{"n_head": 5, "vocab_size": 8192, "activation": "relu", "norm_eps": 1e-05, "positions": "rope", "qk_norm": false, "parallel_block": false, "init_std_qkv": 0.0273, "init_std_down": 0.0391, "grad_clip": 1.0, "warmup_steps": 200, "decay_fraction": 1.0}
Each number is 50 + 10 x the weight over its row's rms, rounded and kept within 0 to 99. Layers, rows and columns count from 0. The size before them is the row's rms in percent of the matrix's.

# up: layer 8 MLP up, 640x320, rms 0.0391, rows 401-425, columns 128-191
# down: layer 8 MLP down (transposed), 640x320, rms 0.0391, rows 401-424, columns 128-191
up401 100:57 58 47 43 53 62 47 44 62 50 50 39 51 63 49 42 49 59 51 61 33 48 62 52 50 63 49 35 51 43 36 46 50 60 37 66 54 51 52 67 48 38 71 47 53 47 34 36 58 61 56 64 61 56 58 77 53 41 54 60 41 68 53 45
down401 097:44 50 56 61 49 36 57 60 62 31 59 57 51 55 39 65 54 44 59 36 68 49 45 43 53 58 51 48 51 51 60 54 62 43 78 26 57 29 47 43 50 45 29 39 62 63 43 42 35 58 43 56 42 55 48 37 55 37 46 55 66 52 55 57
up402 098:50 56 45 56 54 55 43 55 42 55 52 49 52 61 36 41 45 70 61 50 48 43 56 56 56 49 70 51 47 58 38 53 56 44 66 36 56 61 39 62 45 45 59 39 62 72 43 32 49 39 50 59 64 39 41 49 47 49 36 54 70 46 45 45
down402 090:49 39 31 63 49 49 50 61 53 44 46 31 47 63 52 50 38 45 44 64 49 81 44 43 37 41 32 56 43 41 69 62 51 38 43 58 67 55 84 39 63 44 52 50 44 37 59 67 47 49 48 34 48 57 44 44 78 39 71 59 52 51 34 71
up403 096:57 54 68 54 49 50 30 79 46 77 46 44 41 51 45 46 38 58 54 46 57 49 47 63 51 55 57 43 58 46 40 33 45 65 63 55 49 49 45 57 49 57 39 47 48 47 46 38 62 49 51 68 64 47 64 48 48 52 26 56 56 48 57 49
down403 092:36 66 31 37 52 52 52 33 58 46 55 34 44 41 70 53 74 47 45 64 51 49 52 36 42 47 60 53 50 36 43 57 61 39 33 56 49 39 68 55 44 47 62 71 47 45 50 48 48 51 56 39 49 48 57 58 62 43 64 49 26 47 43 56
up404 093:35 64 56 35 52 49 51 68 36 48 48 59 47 56 53 59 48 70 32 38 62 58 42 52 53 46 48 47 45 54 55 51 65 48 45 40 43 57 60 70 45 34 58 52 47 50 37 56 57 56 63 33 42 57 25 46 44 38 77 41 49 50 64 55
down404 095:46 53 32 51 51 39 45 31 67 35 67 55 64 36 70 56 50 41 58 54 43 39 55 47 58 41 53 52 47 46 37 55 48 43 27 46 47 51 62 43 47 53 42 43 41 26 45 48 40 48 45 53 69 56 65 53 60 47 30 38 49 41 36 58
up405 101:52 65 42 60 43 54 68 38 42 36 43 49 50 49 62 62 64 52 45 68 40 40 42 54 78 37 53 42 53 51 44 33 58 52 54 47 54 73 45 64 40 47 37 46 37 48 59 53 34 40 38 64 58 44 41 48 58 63 64 33 44 41 59 44
down405 102:60 53 45 62 41 41 49 70 38 62 50 63 48 64 45 58 36 38 54 45 42 43 53 68 55 69 55 50 55 38 43 48 44 54 54 59 51 45 45 54 54 49 60 50 40 50 39 44 30 63 51 49 55 36 49 48 43 55 39 48 54 50 22 59
up406 095:48 62 55 48 28 56 74 52 42 44 43 49 45 65 47 51 53 42 33 46 56 69 58 27 22 32 37 57 46 48 60 60 55 59 48 57 41 38 52 31 67 56 47 38 58 57 55 55 48 49 57 46 56 57 43 49 59 57 62 46 56 57 56 40
down406 101:57 46 36 44 46 45 38 27 36 52 40 41 59 38 62 69 45 41 60 46 49 68 60 41 65 71 53 48 55 47 74 43 47 65 46 37 39 60 41 66 49 54 53 56 59 50 54 35 57 65 58 62 46 67 53 42 66 39 60 43 56 50 42 51
up407 103:32 46 40 63 47 60 46 45 48 61 56 66 53 59 47 60 47 51 57 51 55 48 27 59 33 47 63 44 66 42 47 52 34 60 46 48 43 51 44 27 27 40 41 50 39 45 42 58 65 37 44 65 64 43 45 45 58 49 52 31 37 55 59 35
down407 100:41 37 50 59 60 44 47 55 60 52 44 38 67 47 46 53 54 25 47 52 61 59 30 43 32 39 21 45 41 74 50 46 72 41 49 55 55 50 72 62 58 51 29 53 50 58 48 36 42 57 55 41 68 61 46 49 48 59 40 58 55 49 38 55
up408 104:43 56 39 66 48 54 70 49 54 62 58 41 54 36 56 63 33 42 62 54 38 58 46 21 55 32 47 54 57 45 45 51 74 58 54 31 45 51 41 64 51 59 55 58 68 48 37 56 43 47 40 51 51 58 37 52 57 45 60 76 47 54 56 46
down408 110:52 61 58 47 53 51 49 60 54 34 37 55 45 41 53 25 57 54 29 40 55 48 57 50 46 52 55 71 41 52 36 72 42 63 63 55 44 39 52 46 57 46 33 41 46 70 42 41 48 39 56 56 57 61 45 63 51 50 33 51 44 52 50 38
up409 106:57 52 47 44 57 67 53 36 46 44 47 47 42 72 68 60 59 60 36 62 65 58 61 60 41 43 53 44 35 36 45 53 43 60 54 39 66 44 39 59 42 38 44 49 45 57 62 48 46 62 52 48 58 49 65 47 46 62 79 45 38 57 42 48
down409 112:62 49 41 53 49 37 41 75 61 51 37 45 57 42 46 64 46 55 67 49 51 50 41 69 41 60 51 50 49 47 47 51 40 42 56 43 47 40 50 49 51 59 45 42 32 55 44 56 50 50 56 55 27 45 56 52 61 47 51 51 56 57 28 66
up410 100:54 54 42 46 42 57 47 36 54 54 48 52 67 54 55 65 56 44 46 48 63 46 50 52 51 62 61 42 34 45 48 51 72 52 54 48 44 49 33 51 48 68 58 58 59 56 45 47 47 40 32 54 66 34 37 47 38 60 59 45 54 47 56 69
down410 100:35 57 34 47 54 56 48 64 54 41 53 51 59 49 29 46 51 37 52 57 51 42 46 49 53 56 52 59 60 50 66 32 44 43 67 74 58 45 17 52 66 43 59 45 42 51 35 52 57 64 69 53 45 58 45 42 44 36 51 56 58 33 51 36
up411 100:42 56 56 52 44 50 58 60 41 52 56 40 63 59 47 50 70 63 58 26 62 56 55 56 39 47 37 37 55 53 51 44 45 65 50 64 53 52 57 52 57 57 53 55 35 44 51 35 42 58 65 42 54 68 53 59 57 51 55 54 55 47 62 45
down411 099:73 59 68 43 46 44 46 46 58 49 62 36 49 47 49 82 45 53 52 38 52 49 55 65 45 55 60 52 47 43 58 46 41 62 44 45 40 44 54 55 49 37 44 55 26 50 52 47 47 32 48 44 32 56 47 44 52 25 49 51 66 41 41 57
up412 101:58 56 44 39 44 87 66 57 39 52 56 48 43 43 51 58 57 47 46 56 25 44 36 42 50 41 33 33 37 63 64 60 46 43 48 56 50 51 64 53 64 54 41 62 42 70 55 71 42 62 55 37 55 50 30 39 51 58 49 55 53 42 36 59
down412 109:59 73 60 62 41 74 61 48 49 44 56 68 40 39 55 49 50 31 66 47 46 34 41 52 59 58 49 43 50 52 52 52 50 42 45 49 53 50 48 45 56 56 33 35 41 48 59 46 44 39 40 72 58 57 32 61 42 51 63 39 52 52 54 34
up413 089:45 52 47 47 45 66 66 56 35 35 57 48 68 57 57 74 63 54 55 46 52 56 43 40 45 56 65 53 55 46 55 48 38 63 52 52 47 58 58 42 54 47 73 62 60 59 51 57 54 61 57 49 33 49 50 55 60 62 44 59 45 56 49 51
down413 094:66 55 60 46 41 52 36 45 45 53 68 46 53 42 46 46 51 61 42 45 44 47 40 38 45 40 48 42 37 36 55 61 47 55 60 45 62 35 47 43 48 51 51 57 35 56 69 39 57 45 54 58 53 53 66 38 52 47 54 63 48 41 59 50
up414 107:49 56 47 78 36 53 70 57 38 60 59 50 51 71 58 26 56 49 51 48 43 65 42 56 50 67 54 55 45 46 62 47 50 42 49 44 65 47 44 54 49 40 50 62 42 60 46 33 54 52 43 65 53 44 49 69 49 48 54 46 51 67 48 60
down414 101:39 61 56 49 66 51 15 58 57 61 51 46 50 43 56 61 47 62 69 49 64 58 57 68 48 53 55 60 32 45 53 49 51 41 45 50 50 45 57 59 63 59 55 39 43 45 53 55 44 50 61 39 56 49 49 49 42 33 51 56 49 45 54 38
up415 107:34 49 37 35 43 64 39 48 41 48 46 37 35 59 64 42 55 59 32 44 36 47 35 61 27 50 55 42 55 58 48 56 55 55 42 67 57 45 37 60 49 58 46 48 58 72 46 61 59 56 40 48 59 48 51 54 58 44 65 75 62 48 50 43
down415 108:49 53 40 49 56 52 43 66 42 54 57 64 55 36 41 31 50 69 50 71 33 63 38 55 36 49 61 44 42 59 38 31 49 62 29 45 59 50 54 54 56 64 66 31 59 66 53 53 62 45 30 42 42 55 61 61 48 61 57 46 52 44 45 47
up416 096:49 36 39 50 57 66 40 67 27 51 40 60 47 50 66 43 49 50 60 51 58 41 39 32 61 28 48 52 51 38 74 38 53 67 34 46 45 44 59 40 50 45 60 70 62 38 49 47 46 63 42 56 56 37 50 73 62 37 48 59 50 44 48 52
down416 098:47 64 43 44 59 54 54 48 27 49 48 31 50 43 48 52 67 37 66 59 28 64 56 52 53 40 55 32 61 41 52 58 49 45 39 61 61 70 34 58 64 56 59 50 39 63 48 54 51 56 49 52 52 59 51 65 47 46 53 47 43 53 47 58
up417 097:43 36 43 45 45 50 50 32 70 60 49 47 44 56 35 43 50 50 41 57 57 48 39 43 47 38 49 46 36 60 76 29 49 48 45 41 54 60 60 57 66 56 69 60 47 52 42 62 40 31 35 44 41 61 24 29 46 51 61 64 52 42 52 67
down417 095:46 63 47 45 42 41 37 53 39 54 45 44 48 50 58 58 56 50 58 46 36 63 32 59 49 51 46 48 55 37 40 56 50 50 50 60 57 53 68 47 41 55 49 42 41 53 83 51 55 55 61 51 58 45 57 69 58 51 44 48 53 48 47 39
up418 111:65 62 44 45 50 54 64 55 53 36 28 36 49 36 47 65 39 43 42 53 45 60 72 37 49 63 45 24 47 54 65 47 45 30 54 60 56 56 51 58 48 55 67 56 52 40 61 47 40 44 33 52 62 45 37 31 53 34 65 54 44 56 34 47
down418 111:64 41 35 49 46 53 47 62 51 43 56 56 42 42 52 53 70 50 41 50 65 32 29 55 51 60 56 50 36 41 58 63 52 45 48 46 53 42 50 44 37 40 48 37 39 53 58 48 49 51 49 54 54 45 41 58 51 63 48 58 52 44 34 48
up419 089:49 50 37 62 48 43 43 49 39 45 38 47 56 50 57 64 48 60 48 51 31 35 44 30 48 63 67 82 54 65 45 55 50 44 52 61 54 44 44 69 48 46 27 48 50 56 30 54 45 47 58 42 42 61 51 51 55 49 73 45 56 39 33 49
down419 094:52 46 46 27 64 41 50 39 59 54 46 55 34 48 45 58 28 42 42 47 54 42 50 59 51 41 50 45 66 44 63 47 53 49 48 31 30 40 46 39 60 47 44 56 48 57 43 50 60 48 50 62 56 52 50 55 45 56 44 61 63 51 55 38
up420 100:63 53 58 44 52 59 33 49 45 47 59 42 59 62 45 54 62 79 56 44 34 50 52 46 42 55 58 53 41 39 55 66 45 36 49 30 68 43 32 45 60 51 49 47 72 60 65 42 46 52 41 54 58 39 50 42 49 42 55 33 60 55 51 50
down420 101:43 56 64 42 61 67 62 38 45 51 50 48 53 44 44 60 28 36 43 53 50 57 55 40 47 42 42 39 54 57 34 66 47 54 61 67 46 56 58 58 54 48 48 47 45 31 48 65 50 51 49 47 48 62 53 50 56 56 40 64 56 44 42 45
up421 107:51 40 41 50 54 46 55 50 39 29 43 44 58 67 59 60 52 52 49 63 55 59 44 43 64 45 57 47 39 43 48 39 51 55 49 46 50 53 49 57 51 36 68 50 64 47 56 55 46 51 35 35 64 49 57 57 41 50 71 55 52 47 54 64
down421 105:52 52 45 45 47 60 36 49 47 38 54 53 56 45 57 47 67 55 50 64 47 56 56 42 42 50 58 60 52 57 35 52 61 47 44 52 52 50 47 62 59 49 48 58 49 50 59 50 30 39 52 52 38 57 34 81 51 40 58 58 59 38 53 64
up422 092:31 54 40 41 57 55 71 51 55 32 56 44 42 61 52 57 59 54 50 49 53 53 42 52 37 59 54 37 41 43 51 56 39 45 77 61 58 45 64 60 49 58 60 55 45 60 64 40 57 50 65 65 58 55 48 35 53 65 48 45 47 50 65 43
down422 093:54 50 57 48 30 40 34 42 27 58 47 75 55 38 51 64 21 66 54 50 32 39 62 52 73 43 55 51 48 46 43 46 41 66 49 32 37 52 37 56 50 40 53 65 36 47 55 39 54 50 56 44 51 38 60 73 55 43 42 63 46 51 34 44
up423 098:38 43 59 48 39 41 45 50 51 31 48 36 45 42 30 65 38 49 62 37 41 48 39 44 32 40 54 45 45 49 55 60 48 49 57 26 48 38 61 42 51 58 31 54 55 44 63 48 50 45 48 56 60 43 44 17 53 53 35 61 51 53 59 56
down423 098:52 55 56 39 55 69 48 56 50 67 55 60 64 49 70 39 37 66 54 51 30 41 54 56 53 36 30 45 59 61 41 54 63 52 50 48 63 51 55 39 28 42 56 71 51 42 51 51 44 57 57 58 58 70 66 67 58 44 50 37 38 51 48 30
up424 109:52 36 48 52 55 43 48 66 47 43 66 49 47 50 39 73 17 50 46 41 55 63 33 58 38 65 55 57 41 55 48 32 36 58 54 37 52 43 58 40 32 47 46 64 43 64 63 49 50 61 46 67 66 36 47 47 51 50 37 51 45 51 46 43
down424 100:45 46 45 38 49 59 57 46 30 65 41 45 49 42 70 33 56 34 38 52 31 49 44 53 45 50 47 56 54 36 43 64 64 51 32 62 77 43 55 34 59 45 56 47 55 53 44 62 55 37 62 58 57 57 54 50 45 57 53 64 59 49 62 61
up425 101:45 57 60 49 57 40 53 43 41 40 51 41 40 72 43 42 45 39 60 34 55 42 39 41 54 56 40 67 52 43 55 29 53 53 57 35 45 46 29 52 35 54 56 56 55 44 32 48 50 55 68 52 54 65 45 65 46 44 51 54 54 41 47 59